Each number is 500 + 25 x the weight over its row's rms, rounded and kept within 0 to 999. Layers, rows and columns count from 0. Numbers have three digits each. The size before them is the row's rms in percent of the matrix's.

# layer 9 attention value, 384x192, rms 0.216, rows 245-285, columns 96-191
103:457525519537496479459482448486545482470486508518514509524554494512496503492476478492482536524507538459520513476506495495490486498517490523481497515508519522523498470531467552477474455498520491490464519524492517455468480515494552482480507517489468502532509503520483507515514479468513510535
112:484496536489522495549501439474467503506472516467539489494514485496499493516504539515467521451495506499518488486501517510516545468502516490473500522480467503552478494442509476470510519495498525500518484501477454457523466488501472527444484505490471526459517404509566505523496549506495468541
095:494506488529519521452508479495490522515525485464477475548502539475452484457468505513433491460479459527511501545514473491527512491460485551512494457471488521472477511521548491493482478494484528502514482523497522527460491527499510520525513536463479484498514499510465531494520490470461477520
105:520438519456524455560538488510540491502480487511500528503447519506533460531477512491540533481516494481522485520543474513463488475491493499507497507468452513513483539493512551522491490534505543497533509490467511521518474473519501498533534478540546539507497527480418507510536450507531503516
107:520461543519512483514490480497463482550503466480477490452506470523509532485480530496480465531487482502482527468497509488514511450495549479460513517502492511512466518489474456493525466518494511509516473527496451509533456510460463524488512479484494544522535534523471569489490540498492476499
103:538539518515472513506463500465453488509504525464478501460491497464487526469497495488528498498509489542511543516492513496511525459477514476506484486479503537538493493481483465488499529494500491477562490530526478524488473466537539483518501480493468498506487443522521494497492512504495514518
097:557511538476496503518521474518494473517518472501454533511458470513552500479454498476452487481481466489519507494506523534527494481507486512448486485506511536502515520505464507478524448478489498519523483484473522524488483477472463488483458473515469494498523484477474481524457503508483493478
095:491527497475438491493465508544519518495493524521520511463505524537479499553490535532566515503509490467484466481505517463490514498495463481507520507510467540465452451524444528519526511545527485535512504517545486479491516469495513491491514472483495557482523497506498442488481490460506492516
102:474482436467509510515528491531443501489520488496540491484446488483519484505526521475468497444499448536491449525487501504515488519522496496521512505501494524513481535488512460521500471468489509516543461516516521498438524505450477512473508473486536466502540501468463511519502508506519526530
098:521480521503524518508503524500508505515507533504458523469525529503438468493536495447518481478486451523496507462494482506512477507467535478530494480458494502515516487508511495494489501481476497515484513487494497503498504515468519456453519508507520502480559546512471496511523520512549440494
129:502508531502483484494470437485477440529466486477472490477546508507493519517520517519498487543475520509542487457493537467531544459504529505487514503509499513500504454495458428473533462539505506521497501499491477461570459454472500513506499478503468503524479460543502480497467529496475472505
098:524481497526470535531514511491518465465520524527495475467480493464500503478502484507492523509501527508526487534495525467502458506484480518532506465509490522479492466540492492484520465465493461461541447489541457464507544484478485513528508477497469543516533479476528475515494502485482491497
086:501503503486486433493476494506468500504500537559505491543531536509490487520499514494492483499502495488505500522475514471514517496518467497492494480517484477517504469475515474509538533501539518465495476487523518535503513498485480504485574503476480476484480478480504497540499473492473486546
090:474499484515459506509501534483531477517525506530515509525486483489497545493472579477502499483490502495506499524510487477500475510521529551501487510520531502445540542519500480479479462505482455521493496474477477448494464507488514511500515495468491505480469518470444528499522489526526494499
088:510470529444499478526521455527531477488494483505469494515507532483509449481506518543480504499529509455461453481506502507545464465511458520447515521479481494503501507461507510548490460507512531520508517501493495534491489493478497477480483505508437529498453498514486473525496492523460530498
089:482492474505479508519497502516514515537493472508544485521487531486490498507497544449510458498542480471472483516506455532482530505488482488530537470491490455497451554482536481502494491500509522464502466538501481535528463500494486518551499462531520509539503491508475476523484520463503515474
087:465516484451475518495479514456480528505499501467552501461490537474469477503511476525557484468526512496517510536467503522509552499479504484506510514475504494483511466477536502511486480528462546525468502484524491490522493475511496473515490542511521483523478457486508519506550524489525499489
089:493474514478505482516493508506524507500493496517524487538461481542481505437494500541476526514513528459499488461529489429507443500522500475478510544510492490463479488534485512466491448556537498531482506505490462479508523550551481505459524524488472509500460511511486521495537487559487513527
086:492531505516512498527490530496500532550535544528506543501506518519494457479537536474530498481479475503542478516516476508480496464485502503498513520452486508479478511468465496500503545497494526475468501560463487549498533511482480448448514485480511503502538482499495490485480454493489489532
088:479513503498474471520474468544487466491508454470486496490465510483508461529523516479528495543476510541519495492502461494503547509507529548538517545490520487522501493509475501511483436512488516446492492479493510441475490517489506534463486486483540480468507525471468500528538508497473507521
088:513549511507494518488497523460507480511498539499509488475539519556490516534516508519532472492503508488479532484471485480509494530497530493529522497481473491492435515510491590480499460522498526517482503503500478487509488484490510553520499494522467467497522478488494521500513502467495487493
089:472538485475514495507532519505489482455494470500508452487537427490526487479506470499502503477489521463481498487504489520473524483508499449472521498496496499502475475470500495501506505495514503519550566511522544475458477493496517489493489495509514464461471489473514503561509489508509461517
087:494494506477527530496470483535500503575488548467477515510507525529513468473451537495505532500499466480519467499487522499480481468479500500512506525530500460472522513497471484464489449455488502506484524521472468500502456536513503527530512484514502528530497453545530507497531491508491562510
093:477488514493524526447483486498481497497516483484468474490550536545515459515486563491443474499489505478504525522545468493511536450492487508475497542457479525481459506490475462541494475562533490486467508527541528514489467508504505504469471485498530467489495488507544503504546529477481485529
107:504516544500491488502535478508508516523537501472461503499518467512518475515515490533472481524540526492485530465526480515500540493482504500469548494514497531524536469497519510486483530475514534456442540455494546488486479466521503522512482531529506473488486498507507545493510487498478479507
101:477518502471494494447504498455493510487481485486461477495479509510502474488560520520496524525567503484511546454532453541477526494466532529480501502509479539509490502475468502560494489488491479495518517500476508534498489468503475466553519474507501499496443536480504513465515486520475495474
086:493461493525480507525490506532539520474484490513505462533460528488495452503497487487445503484495488487486489470519462482487505457492475467495483494513516528555474482486514513546557503530513497495516496493478540507496544501519461458513456479497510435481504490536507523495523446450522535509
087:474508498442511496524537504525487523535519501498521477455541581492500489467522489448520512541497506466548529457518511497495540491502531510550500495513489527535493502500485512483456523536512491483510497511476489504542470491480497501483474521488483503499515481464512490509483491467485510523
104:505480503463534500525492483457517498516478479524542498491514508499478517488494537514509524445499490503478505482466506541443540488446477507474557514508488487515453486485497518496454474468494512496467519530528488477481508498542513492549455541483506509505495509485483475496479488532514480534
099:448514501494485519488478522489482512475493474527489504541546500457460501512450480514488547503482514451526502532515524506513512501518494491443514506524481508502494486528487484523508457517485533498476499468545447516500476490503468489531501537493509509450501462533514518487495540489481497524
093:497481479500488507484533483500488511461524526466520509494478493521501499471508491526503484483505490507471499486476486539475494534485471523475480503510553481505538487469502502520470529485522489489500513516510478530449503557531455510560479510515489490462526521532553484548512478487522501502
098:521467496534470414512459497466543495496490499511544488502504507525495500504479459513495514505508474479534491511489470488485502496458508491483550531472490511494501499500484509498532542478545503469489475495470503511516494508500515495530518517451488513505504531476495465485484474432512503538
091:476515477478503526515472507539472494549525474533493486499460466497502512465511501453497461497479495505472478494531496513496481513471463493529439527513492485521475493475516497484492500490475503454443486489492489476546510519465505468516504531519503479492509540492517467541516481514527504495
092:524480522519533452438504472510508499527468497494468497508492500543482535517512532469462476541525473505513494498501542510498530472474491509510522469433526530469523478487462489537477532497484525481509532481460477501470454467514485457509494474528495535513510525479472543475507491482517491529
088:470504483507473501519486498503523487522500505536494491506513475529492501494472504495515493490513491508486478487517460517519493509501512520452498525544508535505497524432515515509518489513506527504506495494510501517530527509482499542476528514523485527536517484562458507484500479487510520533
083:502450505493489511489487483500546497492525541502472485463513459552488484546536505492505498507541501518528519486509533471524493475488529528511502495502489502504522509515467487536525502560511530497543495521468509470533466491489491507525523490526484524534486494438458508515543540474496563488
088:494525519501478530537480505507510513487490563493447476535464508497516486479472501504504483480486447480508482500513482483506491518485494536487475498485473499489482548499483511490467496455466510468444494520506462521494486505523455546501477520584496504506539477550472527501541483517475487530
090:513525469500518482514493486488471498466439472513515538472521510507488515511476479483512479428462479453497511527508512506476492517495475505516526500522504501491485523498471521526511495454505478478487520493484548452495508531525534468472520515517494471530513549465505486509498552521530512479
092:524483510485510525458463501515525482505520475525526531497519509484520465489468540527516486494543484524519517508476509502486522481481490509468510494496483518457557518501488507489533479524519500487446466547489476465516500501553496518538518517504481525489493467459521497486477478498553490487
098:530528491519487536556436489477477526505485533517511535438477501504526544497477499511521467524467525533476485460503495507536515545509504468526446487482497499522493450484490449512455538500523498475496497507473514514499531432479503522466499500524537509504528486530501487478529501482501483539
098:504506512556482511470508506471504473507478469461471467515459451507514487472491512530503478533530544523512477443477508501523505498501468513538511507516498530499550490501485521494506476475495554520522499501498533521490498506537532514513517475515525490527496537482488518488519471506483515507
# layer 9 attention output (transposed), 384x192, rms 0.202, rows 245-284, columns 96-191
093:499479450546465484499439498495502548527525472491504490516504550515479470486497467490489549451517536518447442436506473515467504494511477538482523489492517512504464489484464530498493540474510514536485516452501485511523532509501456511549449482492494494504493521493524545498487529529505505485
095:504514472513509488525474487501500516536473469505496443505480483488453521476512524446517459528522501511524530533478530549483471525489505510465483486519492513507492495485508516455498491530488492490504462514519505504503459487536537512488523501501501489516519507488497550515482549492440513450
095:496500516505505514501475482518476507513517510502482485523521432467521489490508495487461515524526516490526490424480562475502525457518493540499469545478488528517473503504508471558538493507501520503453496452483483490512534477474538470502486465512448507475479492505503515509510511531482516520
094:499495529460531508515532497518465495499558471549480484462464511429490526487477480513477518467466503523533491479550480484506505536468514497457491537518495535482476500514517509521481503484554503476472536464500522444494518469505493493506523531458503532513468474478513502490501489514504525507
103:477540494525503550553485517495480488460475492512467478483519495487491506498519506539486559523453471523510505505484483509484507509534510528474463524523499492476519513475477495514499455507533495499527511520498514519497459528484502491525527465500462474476534505505523514538504518478493543504
089:482471479528502520467426453522516520483490485474493463485523471494494473505479480504498486508526474502532472503480508495488482483526527511459517475514506507460509467484508472454537538474528496509512476507496510492473504491516506504493510503491519501501465498479501568468537487504532553535
089:491510525499482489503473528538498489499539459516499557521479497468516529501565482522469520492508532500504503520501495495507485497447472478538498484504505461476541538534573506453502520463517473529490515515511466511505508508481480521511498492512493525558501460486498513524516519560490501510
091:463469501492457476497495470495525518483480495516502485512509538496534467488482497486506471534517515483501473520528451508489468560482506490488510502544489540505492477495464481500493506487536477497521468474503496497500542502530495565451475520484516547472511525496495500483516525511540500529
096:504489506487521493492491531494503451516486521527481528514528482490496499529524511491472521487506491487476513510477501489500504502507500500490498508550497467477442519506544482496476516526492483501538521485460501460516516518510529521473434549492503585501443478507491509531486508505464516520
088:477479479470461572490503549510502549520508505555488519482503435445495520533486521475505500454498528503518538495529506494535497497501476510475516495507497464496503515476526518472534488496514447490493524459508501534490519483489496479492523506497537460533470483496474440492509533499541481490
103:504486481534462489484471471521514488462497540536535517510476533489473517482476485498485490507544461500456493499508513540478480507505515499506436501520483447452505498516526535481482470491491518452520472538579512541479489487504509522513547476511521496463561481471562544538489490466512516490
100:511492479496523500480485499530495508517440500434544503512467491527508471485490524515469464450507437501494460480478511483528543525499512515515486528521529461522485532480502501493512544546574484520496504471458518507526497488554498471497495480472495489471501524509536510495530487526491526545
090:527520480496470502515501503478531537489505510471538524475471517498499519522463508515515483492447540504507501510514528462497512469443492475552472543489519497460471500457515498468491500492505508520547487487459479460478461485499541528486515492507561535513522502477518490506510484517571510501
089:499479460506511498499515501567493502469519491515501485468520505497524499479449443506505475474497531518476532497474501517466497506492494543498490490490515506472531497513468529482475504486515499462484526522536492506461486474513508556508546487472542489525469513525529487495519493497468510501
089:499490523500481513493529511471510471487481503489578532529457577509493506513487518467505480506550532493498527525495475500527491496464511509539460531453469459494539518460480473525473513486503499494535473499491464561499483496471503497511488524530522502503521548476506483550495492467513499497
088:530503507525485475537501533508511533531524449493484517487507496519525503533477486527501480483526510548474504540509474486481478507519534538489504468466480521544557472530479494531504482465566512520487512491461499462469518505532519506455491543519461505513498518466470478466557473486526491514
092:486438490525488519513538491471463429487496502513504503544532481506519498519498530514531509480504510487508537525520504536484518470466524484505514522544467502508497518517467476482520484507494504490528531467479491494491481512501528491493520479489499571491483526496534537540468511477485483540
092:472543538480486530505512484491475485499470512491517476519519544442491516492478488468519475514490506524489509490492538499498493455489483486530505531506513515534511523501498487515494468495507474478531490550517522509496498497515465444544472503481520487526550469515503503504496502439487535465
091:493475507517513465483472485477519539485511478501528475479478493513494554486519448523492531489505516521466486520482541526492481526464476495490482459527476519522538471441509518463509498484539504498525469463471463468470458492494548476527534526518490478503507503482477482496469544501540490489
088:535496485542517499497497498474520497570494492519526485496516502507464521488502517514493521499494485491465517492485555482442503535470490486460485484519517512514521574516531538472553513469501505509477509515507511508500512517521435560545554506499500509495507489529517493523494445484505493447
093:460485475465515467528527483523464490502466469479509535527457529528487513502495476507480526474480500497521453478501514528485512517507493529517544476521520527504505471526529486500493522471459463478520502511502476478534530553521514534509523443467537480514481463505473498551524471501541499515
091:528518510502500510476508517487507513491472522467515513513542515513478477502516511532463474499539475485512488508491550474482503540501522466536484513504512520492523517515503469523481502462448527488486501516498480532514514471471521506507472541550500505523487531545516529468479515526449507452
093:528506476527476496457511488539503510465509483533534535515506490474514517512514447521522506498465548458509512433494483511476510524533492515486508515559483523506505505499498514537491479510510496552516472441508454499511519507476522493481460470463565468512503527487472492454462520498525512466
096:505518494495493471515485477518531457555499505503527523523494453481467522529506493490493530495534513530530515466492516481456502546473494499494492484490508547467501470496519536522483510517492547505544497492473505438513476465506471504499453465464488556503509490501488530508548501509505469444
104:483545466476516512571478489482484494488543475515490481495467488522510512462501535464500484530479499500530456478518482505479499500485510520515455514485497509505476526518509491525514468537478523447543481521501504522530493463517469498544491500522498535475514510502455494485486530499473493487
101:488509504504543497467542475463498486496491514477510522554521533480497498469472527498503466531501471472539493539502554516472476532508477525481489499496519471496510421506486504487502501506538512469564463568449514479504504510501467537517477462542505525502506512495482538494490526461483497467
089:425507507544497506489483473456525473493467529518516501442475470488519470488486493454553474501508502514512546525519515508495497520534520499498499499449495508481519483504494480502476538485467504479479455552531526477524480494508506481474492510511456492498471480501469499532550503552470517503
086:501475483524515495469481507513491470506514504484504534509472535525500486494460511534461496497508510516435499465520526490440471471502493491484499500501502487497496520496517510504518482456512496485511509468485497491489461545486499477511517483463480527490468509524478504519494547513512472477
102:478513467501521529494526545507438462463524490509467508499484527503510491493527528503531514466543509506513489497493507499475466460563525514470483524519507500468569508486476462468508464545520487485532512486478525514529462526485497557485501506495521549499502510534483510503521535450493486448
098:503481485499488502517501495529539462507536511461529512538508466443521547518503515500567499474470500519502526508483461502481468469446514494531506523506495471520535516518502467487511527517523499539481534470493543525501474547465511518475484501458504493500518483506503476475517508506508466441
096:530492494488500491427488579463509515516494496505541532530486518517493469483542498501518485505455514511488484483495488519466472494485473476467516460469484510470489516521467511455525492474480494476504526522460512485501474430452528510492498482532509500496444522441483524494503515524503507474
095:492498495472522508452520487500485477578478446505471521487477465481491501471491491506487529510538512481503529510499488446480483502480516525531513488496471459507504481462483510526451459501475513520508545511473499462506564485515489417490503528500506476454482460450525552511488495504513534457
095:531490508521504508535500491508517535463506513462488474471529551537486546537508443521500492497467497513514441536486495489500506430529526511518511487458510495504472510507525476484536531502496486499482486495478482499498502490510504460478515562492537471466475524507502489462532501544472506503
093:465492486445473516513498504467504496492560479475463538493515506499465531452493533469498529520484527516444484478483518462438471542483526525512430515504531471521486503500502549534510474475527501464526477485517518496518566475485538502512479471477462517467510484471481517522488502500472522504
088:512517529506502495540510513500505538532532505461455535493472514521519522507499447500512530490510526508487495484511534510521482499462506476501478463514501495514495471531504492537492480502515469513461491514469454516466493500497507420477516536527548432526516538508526501476528497467534482493
087:487509503481503502505487498515488454491488505505479512534470525505512501445497511522475496500497556467477517504505489577462503518505464495506473479487551483517481440506500521514474500488505484559449494508514450462445484488519565510514497493470496505479511525531484488489492457544535468471
088:522505491503472527502464491483534513457516488519509474435454445538490530523521538493496499532477454529507495469498511542543532479501473484486538485497470513523545505527494496509474507546487555520519488510542523497470542521536521468495477489473512493505483500440508478507513522515529538511
094:511459503506488512496527538521531521510529500528526523528482492516507451477494465513494522492490483496512517461455511484550512485504529508512504480440533528490549532496507464532469501529489488474432498529478457515542522488482512509487486503443490479451494500525475539491498465500501487478
090:502492497462489492493560517473454502503529494557511509532478462477473466511516495501513495441499505444473528530526511558492503497477462517508506467524512496462473504525465457500516505532497511481483533510505491481492504515476508521502528510470517484477500491546451495542486494495491483494
100:489498479482545487481512511433495543523524488427535465535524481501511487490529479474514552513506532492509486526489538489474454471502511447520487499520457493517495485524502528483486533486500508542472466503502479514500514542518539476482480527542494520509508545473515491481514524564508534533
# layer 9 attention query, 384x192, rms 0.237, rows 256-287, columns 96-191
087:511508511529446498490477513553548465492461473506540505519523504492490483511514494465493475537517544494539483500471480518529463499562541519513503523519504543481508561492488505458530497448484479534495457485548460505484494500519513477496497525497516491484518497527433508470535540471515475509
098:496487484478476496511477474457492475483523542478482482513489524520500537510537521496475483503489516500515478487472472576509491498445463510494519500508496503480499503492497512513519483489486527495459525498544499534465522473513517494464515500508476505491544456505509475443489476440515502501
079:472542506535493502573465460536478503480521513510496493477495473494489539474463486493487507497471487518475489482504498488513552480471489492488520515476479515479483532497531472456530469531439513503530519507495546491533515479491517490497481544528474494494479524539504516480515547477508497522
089:523536528499502494538524520526516501497489510483500513498460492486539480523535461511445487491502514536506442500515479547467485517573494501503464486462503475484477491528509528533534486510467482514493525535510474507486434493491501467518514497531535492486481505508503537449451511531486481481
085:504482488470538465482480542509492478531529488484482529498526512467523508475497510491457516497517503482521517475497466481468502495491495512547495503516506459536479465445462547535471499507549484509542504505468469491526500532493515488522484527506509499507494469518441523471450501477498472515
090:524505521530510496478481495506537512537531492535511514564516525493498468513525498516470500485491496463474501488498476536491479471479464458540522510496534480506493494478497533487509536527516453477489482468512505523486535508486507477492511490454493467513440503482520469492508466510501464529
087:473520524473483525501498542428467534521474509530471498488506468481498474489488509456453570515448544511465485514505526536472491502514512507496444502518500522488551540494505498505476506551528493481506472514421535477502489494472534509513504486488490525469528498507499491502487537530487526475
085:434522522452517506501522479512529498467463482544474525525459482522501479484540509461472482484461503481490485492504454525529503494501469479556476506500504506490466520520462530462508528493480458515549509512470495516463478484528491506487494509522472472514493515455442495461509481507527436516
098:493453456546553512500549488466524489516495552488566507498530540515537488451496497486569513528513502540501487500500492490508494416538491500436505498504528514478553496498557518472534543508495497493478510481487498457480496506523503541546497506517516453475494474488529490492537527516469531481
079:550531504528536566496512493483526535497484488500515466494492489523527520491529462488488496478515510465501489469517499500547494524478531473498503459473524519540521494531489474485492488461504495529526529491528520516517531495495505519493488456519475534502509528458485509492471503503492462485
104:480490466498502482485466532462520491521475458516481512521519516525514497484521539550522513549510489521512474555474518516462526529520490516497485515463483535520507493485493497508499510499472545490486453487516526468522434494491495512514512489522494494501556464532509547488517514495517504481
088:510476490496510518505529505469518499520508496498526465484505481537500490501519524497566486494516485534480488512459525493508505511462476526549488490504481501492499503479503477496500507534477527491513474495478475469470480547491458522491518519523469533458461458464474526452537510551492542491
090:476481526448499479459517493462541541510493504489539505562490522452463546514490483523478486520533469516495477476521505497500501471513494452499505482512513483489494534488480483478497519502505523541495483494562498567512548503504529470477510505475506504529533532520503516506496516472547521488
088:573491485495493517518512506485491493486510497479495506481478488497527495503517474520492534467478450513485473499520490437488529506537492467492448486480528503473470521510527491529524445497512500497516485497512483508524511544498470500512543506516477472505485499493492483496466509506511435501
095:515496450509504498451479502501528539483488520525499492491541541464527499544544537520499548481495460514548529520530499509488541562542491450503460459525504485495474521474486517447492465467509503492505476509493524564483507490465515472515491541479507518498470501520502463501507491550511536503
085:427478475475476501514519510482457512529547501492482520518492541534522481531572507443510508483464480463519475532465512462497489505504528471455488537500503491503496523490492518485503513518512465497566477522491522501491423507521499497514475515483511519488544474516527497475491488459510440490
084:508465516477506454471502479506493515485512504477509461470459513484498527522527477517532499473480504503499443510505476588504512487480439504497490515488525470506469542490484455512469533485545485529468514480481508518451542531497510460497483465493492487516524476472534528492437504541538472475
087:501489531489483522497479491572522490449536500523495516489481533445506481492488486493471495469463502534480515504458478466494477554486509522501517487469530512539520495545460473533547471488520493508501523508539517489500522512504481533452483501489536495525465526487531463518488487471474519525
087:518489512529495500512499530508520519500502491490460484481478548458517505510478511499472514543463520510514509519516465511503554501504444496512504531512557490519450477500491457509485511470489553519519477500554490488443485500470517500510506488494515509540495548480457522490473442500509471490
083:485565493491497473466508486482512502525508491530556520479462492532512503507494491496511486461519489495465535502500512456531537498489500522526473509520511494481510511516475531557469449497506495466477478447513501516503524481494492451505481479520528453495511505504487450513524511469580485497
084:507493494527470456501486519519498532535498509501484514488545497517496513486511521468518488486515467490444519491513483522479497453531539533464542483519529523465491469538505489480533484499500524520499501493499518484506529486467529534503503541519538506512497454502494493501447426570524496537
087:479491507543469461451513478561499502534458517511484520540475452507522477502497515474503536459496520528513514519491455488451491530496499475493536504490525528478487519465477459537493495514487511490506496506490564455488466494491502514517536525467501523459511479493509473480523497498506490530
090:505458493527511512493500457483565479483475508486476516513525524514480450509495554503475524481506484517468482488492487484512505492503513495506444539508499446522483479511513487486546516534525508500516514499490518544510549539505462489506498568535487453513539508500539502499496493493462502494
079:476547533508507509521530506508507515530484481508423470488551450514505487477520464532528509488522532496593499505520506482516486504511531472483465496491521520502541492528480473524539507489512504499468492511505522495486509483455492458456506481494500559542539465524528512476524512539505503494
091:502481539445529516463495573505514518510525530493489547491516511503512521495509481522517450466495440516534546490524482501463516503470500435496496501503486514447505463505502498479549512507505522510469512530449467480468514513519474493474480543465474470480487546485451482459471491506520500488
085:495480501504501521487539497469487522517488529508536470495491483518545513445520483512518525484484534489488519476506529513476492581507476547521488502508476505494494490541519543528477488517509472524494476530495467514481541508512485479534544496499495478497515519535505488483447458516515487549
081:461491455518480477502497523510501491538521503503481462488519530529526512515478487507535494509521477501505486506487523465501515440511494478485562500478471454514495524482511515502550541507492488495497536511442506470493507475536505520469525459524513453491470468479519524447530482522478500465
083:513465505539492471456503516506484464507493505493499485444517488505495542522517501495564483533504519534527489507489527508504479506507494539503463488514462490505491507532511498488513535541482497482451499505497498464529517538513468492491506524479490527507482476460497462504487525519482538473
093:530533505511556522479467499528487514463533510492451491498499532537496491475474489483493523465513476464498450486487456478540486496515513499532488510484506508492443494510470485501501479453501475534520512494480497559507548489479512502502445498499486516475527500513475498485506484499526525497
095:475521528516550533549500509502486516516504506499506486513491451498492470530531486463513493476495490501496472490488507465493491529513526483524453460503536462515490444540531509492504465520492458532531501480479503461453521469536467492478451500499480490470474544511539472446470488533481522564
092:489501513459476512492525492457486531484482467447512487513510489525522495480495533502465490513500548483551486495512501480531429501505497512504515508540511494503488533460514510466446484481484527516514482477520487518526488523498505481522544533527505543510509472527501499507522545439487485440
092:506481455495470471493493558498458524501516525508515502491495471498498517449522488511507479517498508528502495499494495510547472526520512539474479456530475511501525504492467515511533533539504493484479499508527519491527481466479490518513519534505539475500522526541477539515512500502515547507
# layer 9 attention key, 384x192, rms 0.231, rows 256-287, columns 96-191
092:465512487496478487511525520526468506505523476512492509480472489499524480522534505449537506443490519489492485513504497496466489473529494521535542505488505509503469521502508523493496510523456467524504533481490480493525531470494522475490520551485479456471527521517481469503490444521535469547
096:512526552511519543507521518503483503510563522526479508488533486499498491503505535508507471473514510534487506543508458547527460494473515486490500492515483513456491501482517535530499483507515505484566481477479496537507518494512517519470508493492476517487527478481514518531473438503517503484
085:535493493497544497518528485469469482496514504484505555513489468484515504511484508513505488440506548483480476515476510488501489547488477517499484528510497471507479557549510515465462507478432549537498538537483500525485502501457488474473508553505483519461469496535489530553490510453527480508
095:514533460509551474506475512506513491548517461526467532535468494524503469515503502501523494527452490524423498461508484511509488498520519482507471514490495524443492512464572465497501528483501502523513485549500517471509490487552489520473480517493550509528506499509510484522498491515529497489
086:468436471469495482526468470457454505518472510473494499500511546558532482455478480500462503538504518459561490511515486455462528506494546462509536504485494519552489511514465487526512474505488474504537508503528449501514519496518519488492480473524495468514489516517444509528536492531439507530
102:485488534510496513459465526506541510486521491519501552474501501498499426489501468495472460500496494500494494492502471492506476461491502520491549429492512530488497539539543519514500501495453480476464521533509528467513515455486474478485477457493528488529507511523468487464533504516482507478
088:469523560492522492494517517496428472486503516481508513448525502497514544518526523483459536507462495540521477495534528476496495484493492467510493471569484481498520502483531495485509507495507511488504537537461502507532477500487556429508497497476469498515529471488536486456469500513469504502
087:489467497465519492535466464522468512479518462469491522561442488471518487483507509490489463506541539531438501470493485488539504479505528513496490500507489535449485466562501511534487506534498472494477530508481474499519520481516483469527491529495480449503486544543485517482497500510504486517
096:449500457482509534502541488501493473539498499457516491489524492485519484498512502483508528527485494506504505475528511534493466473504491530478503471505496463526515535481496502489548512541492482480491507496471500522507445543488494513513497503549543506512562477519533490512450528518506528476
085:500490493497474478533460542506516483530501483507461495503586491501481482510523522503503503506507482496511528511529510462528532505486514515487503452539528538465513502513538489504493518506450509530492516495493515481541480528523519505469486517486520516464440520465497469507498533522510533512
098:486507461492493464490481502493509522513464492505544492490500488502536539513490511520487493467480546503518478549532553518447513512497462497502483512501440451514490514492475480472487445519538555473492502504507510502497494504460502459493516480491490505540543466504492501492441488488522515521
090:499493503478506482467477444477517481474458517478524473511479474468515574499478475495501549522510533492517481478502482454536505534529456467489520528516489444526494487526502466513500501483480497472514468527533528511517529490497510511497528499474499545506501523440489480444512528517496555506
085:487530508473503488459519527508521466470481484476499515529504507494472531494508476511500469523530485480466472511528495506490533482501467538523502478509519493482471482476517434514460506505518496501519540477501506504455503535469536527501488502467507520486496462507506529490505484523465478511
089:523509515472491508532477481472491509529483492531490515514519536494510518526525545480443518467461491495501530512525480460490514489519479463495453483491519512465493503544542506505486505544559488526507482548530503515507521521507530465524502474496509493527473485505471486521489489543522500526
097:496491526520538498486444533492536558521494501509479493477491486473513509522503483512463497480518466485492465483510488518499556480518475461493452496483508573481524471524506477502518490515509528471497508480490516483515517497512519474519496515480547515489448515479533500475508488538502490538
095:519466504450493492506482501485466537523518476474515476523513517572532534505499496503469501503525558491479460511461520476513487502461492499457518521535515501520495560481472547527463533522530507481483526484500509482525480538524533476523518462535519485512481522523489502529504510471495493461
086:460483547537481516484503489546533498484494504501443486502507512534517495508529487496503484476481463485523474502526462539521540490490496507474509502483548471512505493520508448497496516500543541505528473473477517460472483505545492465500493485468509509517489493506517509502515508553467525508
092:522475533504517519510486503553480547473497509490489477505502549492525464486488460498483541479504469472489530509481513498520493500527521533549472464550486487516481436479530522545504481456475492552514488479512532475497476469539464483476517529501508507502507490484526506476488488489485527498
094:520499519459495522549491492520489518498524495526497492482457518493489485517531497530484469534532510510506497511548496488525513510525537514495499507498532509504476485518480474504518493476475524520493471512538515523482487497478477523487485491501501509563494539513488492528505516532530495494
089:463520494541480517498534534509495487496515521524482502488490477543496513552450487491537504484514498509491507516510514489529494445476531506504541531514494519493504491501491524510494468491539473516477507513493510459480468532495520497517456491511493490496453470529465499522594510520473500528
087:473490479512484500505467499518541545519561572519538517492481528497483485516514508556427486507507457460476476536451500508527474495488529480531535485449507523485491493500469497478521526439501479540496489498508452525453492475514504472491495516544543505483522486495533508511489473492502499519
087:476443539520499490463497484512520496471451448473504475535483512507513480474492508457504508484495520554514524513515494486491469499489527461494517489489517526477509477446510520471551535468523550484456521490497480517493488504466551462508479478525477491500522483503540491485517470487515475505
090:501534549463548502485512552489512512492481518539502504470490474537489494504488546480501499494499494513482484487526521529471535483533485487476499499493487511483492530504524537475555475495499503478466494514487508514500550532510496432539513518527549483527490521507477520550485504509455532513
084:522481528507504514508493488489465450489494484491533468481471528533514499492518507522528543484471514479533543503491528465507553568523481498498488494540485461474515464500484474473486462517506482525458507541466471494494487523468467459478529479546486475510517498519540539468472477535524525535
090:461488496483510503461475449512533519527530549481488508534465468514560498497468491489481502528466488479478479478461516505491497500487506504477504525543498557462514455495546467457517492486488482510487513513517484493478502476509499500492512521549498530520484493537486504443506524482510495492
086:514518490509518513497488463473514536490523503493492501477561482512497535481538461522512499518535514517467498496488476524493518499496528532512476517478517547487508481504465537542461521474567491504492448518595462525512520523485457499523515502516504455502510483501478506520519524509490492495
087:473499438504505523449490497477525488463511541517511475502481446500525508518526501494517491473525497473492500524457531497520471479522494510489496509491508446499478524510473477477478489517495473476489479509446568510484482519506483536490465485493460530525513456463536474494479510485493535500
086:502493514474469492458491500472482496537462489466528477493528477535460508544465465528532462559490497478500512486496517502520516501536484502526497525500472525525498515482504553469463501537491486472437487541508516451481496519510493496497515497540509477470455513497481490521485529522468514509
089:558485490528507504512475534482473503516518503505452513526480493508460489471455492509438488471547541475488498485479488461490512483477532484504484515449505515549524465498534514492492498516470494497510476507512486511486555476505521491470479514529510534470498502524488495528504519485538548538
085:521504539495533516479523478495480488548506478462504437522509495523535487482503457528497503488496518482494474489469467470552476527488503487488501486568513521502506505525462513481484490485506519512527508507540485482529485573505493495512525510446474541535500508499525539486515520477560535485
095:470502511465443457556516482482505455447512484513487493501509510535495536512564496508495496466530499483526544486513496503455486534469501492478449510470527506528469507473498510515475519535488450486554453459525491484517542511508510512515508511494506537515496488519500480467455499490515492490
089:478484524493519497497492505532461521501461503520454499524528501467527491464534526513542503487485540488492542479522513531506450479514510526504525503520457460514456499514506488475508501471526492472453530505497543476510538469477489538470522514479519467508499470463505519527507445493521481505